From a checkpoint of a small transformer trained on Wikipedia: tied embeddings.
Each number is 128 + 24 x the weight over its row's rms, rounded and kept within 0 to 255. Layers, rows and columns count from 0. The size above them is the row's rms in percent of the matrix's.

# layer 8 MLP down, 128x448, rms 0.176, rows 49-104, columns 56-111
size [100  97  96 100  97 103  97  90  99  96  97  98 103  94  99 104 104 101 102 107 104 101  97  98  99  95 100  98  93 100  96 104 110  96 103 102  98  91 105 102  93 100  93 100  94 104  91  95  95  95 108  97 104 106  92 104]
[[159 113 135 141 123 123  85 151 128 117 147 108  94 166 144 171 130 160 144 114  96 127 123  95 120 134 126 117  95 136  72 101 120 118 131 111  97 106 146 133 122  88 145 145 136 110  69 121 140 142 122 136 131 132 138 138]
 [153 117 141 180 122 149 115 120  96 155 122 142 119  89  69 107 123 115 112 130 154 128 128 107 125 150  98 129 110 170 122  75  70 123 142 154 105 115 126 146 136 104 152 139 138 127 137 120  83 144 137 122  73 126 116 131]
 [135  93 128 135 122 153 128  90 124 133 150 115 135 174 114 167 136  75 107  91 121 127 126 118 121 149 151 171 156  99  99 127 146 131 135 149 115 144 129 141 120  81 165 114 149 151 105  86 125 130 108 123 143  95 136 107]
 [139 100 130 112 131 137 164  99 142 103 120 151 140 124 107 109 167 155  98 156 157  91 102 109 122 114 149 142 103 136  98  95 106 133 103 114 168 125 145 140 150  62 132 143 139  85 135 142 136 141 121 155 158 164  99 122]
 [113 154 116  94 116 127 123 108 120 131 108 127 118  87 153 116 109 119 179  88 142 172 119 145 107 134 149 120 139  87 142 126 135 106 115 164 107 147 143 164 143 131 162 113 137 168 118  95 163 148 146 153 131 133 171 159]
 [179 130  51 148 134 139 107 194 123 101 112  97 107 117 150 142 117 114 120 101 124 140 107 138 130  96 169 195  85 135 180  99  91 157  78 140 136 121 122 105 153 125 109  89 150 104 144 129  79 172 147 155 162  98 145 102]
 [163 119 102 112 147 114  66 152 136 145 140 143 126 148 150 139 128 121 137 108 138 128 137 125 166 113 132  71 134 127 132 128 154 132 139 145 150  71 180 123 150 141 143 118 137 150 108 139 127 127 114 129 206 122 147 162]
 [136 120 141 112 115 136 133  69 116 112  83  75 112 121 130 155  83  93 133 130 100 119  73 148 150 111 157 151 133 137 127 183 146 152 102 121 150 173 166 162  82  98 102 120 130 158 104 148 129 122 148 100 139 103 137 109]
 [136 171 138 121 149 144 168 128 157 158 120 131 141 117 131 123 125 107 138 130 159 118 126 169 103  91  99 113 104 104  87  91 110 137 117  61 125 187 111 109 109 132 145 108  87 102 148 131 140 121 164 112  93 143 155 130]
 [175 156 144 123 129 110 151  93 130 131 170 122 104 140  91 128  93 141 170 137 157 136 113 112 150 143 114 169 141 100 123 141 159 146 144 118 108 111 122 101 101 156 127 137 156 120 154 129  91 123 148 125 101 159 139 132]
 [137 102 157 136 141 129 129 139 111 131 136 107 101 187 112 130 103 105 124 149 104 103 138 135  93  96 120 111 130 127 168  85 133 138 139  92 172 142 133 124 109 193 126 154 107 133 158 113 129 124 165 133 127 127 144  91]
 [ 97 109 144  70 140 139 109 113 119 108 104 135 120 132 130 109 104 152 135 115 118 145 116 142 134 179 134 135 140  90 147 118 187 117 107 129 157 108 117 135 149 176 119 158 158 133 126 124 192 132 145 134 132 137 103  66]
 [142  89  90 151  97 118 156 130 131 112 133 117 150  75 173  99 101 127 105 119 108 120  87  95 147 135 127 118 121 102  85 132 140 148 125 121 114  82 114  96 124  84 102 126 127 117 119 149 139 168 124 134 152 125 171 165]
 [141 115 107 164 126 131  77 149 109 140 116 128 147 101 121 132 116 140 153 180 167 129 141 127 158 161 124 115 117 167 175  72 126 134 122 129 121 113 132 166 137 125 143  69 172  92 121 122  91 117 153  86 149 156 119 123]
 [137 150 136 107 106 138 107  80 126 119 128 114 116 135 161 122 129  99 128 108 103 141 129 152 106 138 109 164  98 118 152 123 102 149 152  93 159 141 154 106 120 120 169  92 115 159 141 132 114 149 126 132 132 137 150 132]
 [121 156 118 135 132 113 147 177 117 113 130 138 112  91 141 156 129 128 124 138 151  86 143 113 118 148 104 129  72 123 182 134 128 124 129 125 156  85 135 145  88 149  91  95 132 134 156 138 162 147 168 152 155 168 185 146]
 [106 168 144 156 114  93 173 125 206 143 145 161 135 156 116 152 152 142 145 201 104  81 133  97  89 135 154 136 148 149 113 113 144 104 116 134 127 118 100 147 175 166 127 108 137 130  82 116 129 128 109  96 165 128 133 111]
 [108 132 115 126 139 133 112 132 123 133 127 110  96  91 133 162 121  98 106  98 135  96  98 136 136 121 113 113 146 127 123 165 161  85 130 169 113 151 137 130 145 135  54 121 163 107 129  82 114 129 115 148 112 123 126 148]
 [168 103  93  83 118 140 152 143 125  71  99 153 109 110 119 155 117 150 145 106 137 137 109 111 150 140 105 150 103 128 121 135 106 115 107 148 154  66 127 112 100 112 126 136 136 138 118 164 136 125 155 128 175 116 132 125]
 [136 138 129 126 164 178  96 124 147 147 100 150 167 169  95  93 100 138 108 132 127 159 149 136 122 114 159 162  82 114 167 148 110 133 128 109 127 116 131 141 148 157 118 121 117 138 180  88 114 139 155 106 150 131 163 140]
 [140 100 125 123 129 110 102 150 109 166 133 138 139 177  93 112 144 137 104 124 153 126 121  95 162 110 125  94  89 112 109 124 153 146 106 128 132 121 131 150  97 123 146 142 127 148 150 102 124 145 157 115 163 100 157 111]
 [ 86 153 122 135 129 124 147 110 119 134 116 104 139 148 166 111 106 104 102 164 128 125 125 102 146 152 101 188 169 122 104  91 167 129  61 125 138 117 123 116 133 103 157 102 156 130 150  97 106 129 127  89 134 129 142 132]
 [107 156 186 124 145 160 121 154  93 139 123 129 144 165  97 154 172 104 108 149  82 119 130 157 115 136 116 137 164  98  92 126  92 158 139 124 129 192 122 141 134 109 103 142 119 114 142 151  99 104 105 145 107 106  62 123]
 [115 140 117 154 118 104  95 149 127 134 109 134 165  99 146  92 140 127  89  93 126 139 156 142 141 120  90 112 136 109 153 123 192 126  92 124 153 193 132 150 124 105 122 112 136 130 124 159 129 151 115 112 107 116 145 119]
 [136 100 136 113 115 116 118 106 120 110 130 143 105 104 141 138  76 151 190 101 103 158 130  85 121 122 139 132 118 152 107 132 107 127 154 145 106 117 169 126 153 167 104 134 146 110 132 172 114 125  93 123 143  84 150 101]
 [118 150 114 117 198 105  59 112 144 133 126 108 156 147 128  85 128 139 134 102 126 106 118 168 121 154 184 139 154 126 160 114 149 169 108  95 161 145 134 111 173 114 118  88 152 160 138 150 119 140 137 153 128 125 102 102]
 [166 127  91 151 127 137 105 123 121 119 151 110 114 153 141 151 110 153 102 139 136 110 173 131 121 137 114 160 107 131 127 132  97 154 151 123 143 170 130 107  77  84  98 134 131 102 136 135 109  67 103 153 119 134 171 180]
 [126 133  86 142 113 134 181 161 137 100 109 118 120 170 107 136 130 134 109 134 120 127 145 105 120 109 136 140 102 145 124 156 194 140 133 156 144 148 158  87 104 122 145 117 122 118 142 164 123  90 134  92 130 131 127 119]
 [138 108 151 121 150 166  79 110  94 107 115 187 133 112 128 145 107 110 175 138  94 120 120 144 158  87 136 129  78  94 133 142 165  68 120 126 120 147 137 144 181 117 104  86 128 116 119 110 144  77 117 125 135 152 127 125]
 [ 91 112  67 182 104  93 118 137 155 146 118 129 120 123 160  93 154 170 125 136 115 112 122 169 115 118 114 131 119 109 149 143 113 105 127 151 153 129 119 147 119 167 100 112 148 102 130 139 129 136 134 130 169 157 114 121]
 [128 106 173 153 101  81 163 100 150 114 104 131 138  82  86 138 135 134 130 143 109  74 105 140  77 155 139 136 162 104 109  83 118 139  80 119 161 124 105 166 108 122 137 110 145 121 139 116 129 128 141 132  86 134 141 136]
 [130 162 143 125 157 122 154 164 115 139 125 113 145 120 116 160 111 118  76 148 155 102 152 120  77 162  91 154  76 159 160 150 130 123  95 153  94 124 152 147 126 132 138 160  74  92 140  85 127 129 148 173 146 159 102 119]
 [128 123 126 174 136 121 139 127 162 151  74 117 147 111 138 173 124 123 106 125  83 131 179 156 154 127 118 174 131 144 122 103 125 151 128 107 154 127 152 130 108 141 142 165 123 156 105 122 108 117 118  98  95 101 155 127]
 [131 127 168  80 155 155  79 116 102 138 115 157 139 203 151 130 126 112 139 134 154 152 146 121 159 123 144 109 138 134 140 164 106 144 116 166 111 134 150 109  67 141 109 123  88  95 116 107 125 132 175 143 133 144 137 152]
 [121 122 152 147 127 145 150  71 136 115 149 141 113 139 115 137 101 158 104  85 146 124 158 153 120 151 134 142  99  88 117 129 145 116 141 103 139 103 103 105 105  99 130 108 119 135 110 159 132 135 161 118 192 120 202 135]
 [125 103 140 144 129 126 105  77 107 152 113 128 102 133 150 118 143 115  95 119 136  83 114 117 111 140 149 107 168  86 130 154  99 141 118 149 143 129  99 131 147 168 158 119 128 147 122  99 162 111 111 132 126  94 136 168]
 [ 92 141  76 120 128 121 104 130 102 124 148 117 127 123 153 153 126 135  74 146 156 127 145 118 138 144 113 103 123 142 133 160 165 197 132 110 152 112 110 135 137 111 148 123 137 129 103 149 125 131 128 128 120 118 118 107]
 [146 107 141 122 127 152 136 143  94 156 132 123 115 147 155 123 126 119 101 134 113 139 130 148  98  91 166 122 132 128 150 103 144 107  73 127 107 147 130 127 140 102 133 124 127 165 134  97  90 112 152 148 100 115 166 174]
 [135 149 171 127  96 120 137 135 135 159 126  88 132 129 159  98 147  73 126 147 129 137 143 134 115 142 138 112 160  99 139 152 119  99 132 105  95 140 155 159 123 132 115  83 111 156 143  65  88 119  92 114 151 136 165  95]
 [106 115 107 150 178 119 134  87 103 145 110 139 108 126 148 174 133 114 122 145 139 105 170 126 118 129 119 131 141 136 115 108 118 131 101 128  76 149 109 143 149 161 126 116 137  95 142 119 115  97 112 113  96 144 112  78]
 [139 124 139 147 169 125 101  95  78 147 114 111 125 116 135 111  79 112 140 104  87 151 142 127  96 105 103 141 138 134 127 149 139 173 133 120  93 148 162 173 110 192 138 111 136 132 131 127  92  88  93 116 121 135 123  80]
 [152  96 146 114 135 131 151 210  88 125 135 130 171  98 151  95 126 154 170 150 119 143 102 101 135 102  75 133 102 140 113  98 137 137 149 137 107  70 134 121 142 116 159  78 158 113 170  98  94 185 106 150 118 143 108 121]
 [123 189 158 136 139 110  78 121 140 129 105 122  99 116  77 116 141  95 137 143 133 148 132 117 134 151 165 146 160 145 151 142 101 113 148 124 102 129 151 125 103 155 124 114 113 135 165 155 121 197 112 134 147 117  95 130]
 [149 121 144 141 130  96 164 129 117  95 131 125 137 107 111  82 145 130 181 113 126 162 128 127 151 169 112  88 115 133 165 150 118 105 114 128 138 116 128  87 143 125 139 151 107 116 161 101 102 157 147 123 163 163 148 166]
 [139 142 130 134 163 138 112 133 144 101 129 146 141  97 103 103  88 123 104 137 138 103 149 162 161 147 125  68 136 133  89 141 115 115  80 124 116 101  94 138  70  87 131 118 139 108 105 145 166 138  87  99  75 124 179 161]
 [129 123  96 174 107 138  98 135  98 144 122 135 152 106 112 140 112 152 122  71 105 110 173 129 158 116 141 163  84 127 144 146 135 101 106 104 118 106 112 134  91 123 136 130 125 151  86  96 130 120 145  89 105 107 105  98]
 [ 86 140 146 135 145 139 149 116 103 151 122 129 120 151 185 151 100 117 147 126  71 100 109 111  87 125 105 117 107 129 135 132 141 148 122 114 178 102  99 148 157 148 121 114 145 104 112 116  98 122 113  95 108 160 141 165]
 [125 121 162 150 146 103 125  76 151 113 164 159 127 141  80 119  89 110 132 127 139  93 132 125  93 142  86  86 107 119 127 138 112  98 116 124 133  95 142 124 144 128 127 126 123 131 170 110 104 104 107 155 108 126 139 140]
 [127 129 146 120 127 102 191  96 127 123 121  99 144 124 102 126 115  98 162 109 130 119 136 128 106 149 124 105  47 133 109 142 133 139 110  95 124 143 132 173 133 129 109 149  75 114 136 107 110 118 108  98 120 185 120 126]
 [138 105 192 179 121 128 147  89 112  98 135 165  88 119 154 113 122 159 116 100 141 138 101 122 102 112 124 151 116 123 133 101 115 154 123 133 100 161 140 101 132 140 149 171 107  93 150 103 131 136 144 142 115 118 123 148]
 [160 171 105 165 133 196 130 119 132 152 122 136 111 142 142 142 117 131 108 131  96 119 111 108 113 128 152 134 115 140 119 157 115 135 106 129 132 157 131 101  81 137 134 146  83 122 141 129  93 108 180  87 134 150 182  93]
 [135 112 145 129 124 139 155 110 102 115  96 174 112  88 121  79 129 124 126 120 156 128 138 163 119 145 128 138 133 179 130 137 169 146 201 149 168  96 117 146 165 166 129 126 138 153 111 150 109 168 126 128 143 110 100 131]
 [118 142 120 152 144 120 130 103 104 118 127 110 113 133 125 108 146 103 108 135 102 151 152 154  90 150 120 123 171  78 118 136 121 156  84 111 111 130  81 155 126 119 130 131 114 127 112 123 155  87 130 151 117 159 134 124]
 [109 117 112 135  98 154  77 181 137 143 115 123 140 136 169  85 128 142 143 109 198 147 174  97 113 129 143 112  88 104 141 116 142 110 172 121 133 118 169 114 143 117 167 101 155 163 167 141 133 165 149 177 129 121 170 128]
 [147 138 161 135 142 102  96 125  87 153 127  86  90 118 131 160 136 178 119  90 149 103 124 126 154  94 140  88 124 102 105 134  61 135 131 125 119 111 153 123 118 136 101 129 178 173 125 175 133 133 101 126 117  91 132 160]
 [134 127 113 127  98 107 120 158 132 153 140  97  95 145 162 104 149 135 149 169 120 128 118  98 139 110 177 138 116 133 142 130 142 140 147 140 145  75 130 103 138 114 108 114 141 127 147 111 120 120  97 109 151 179 127  81]]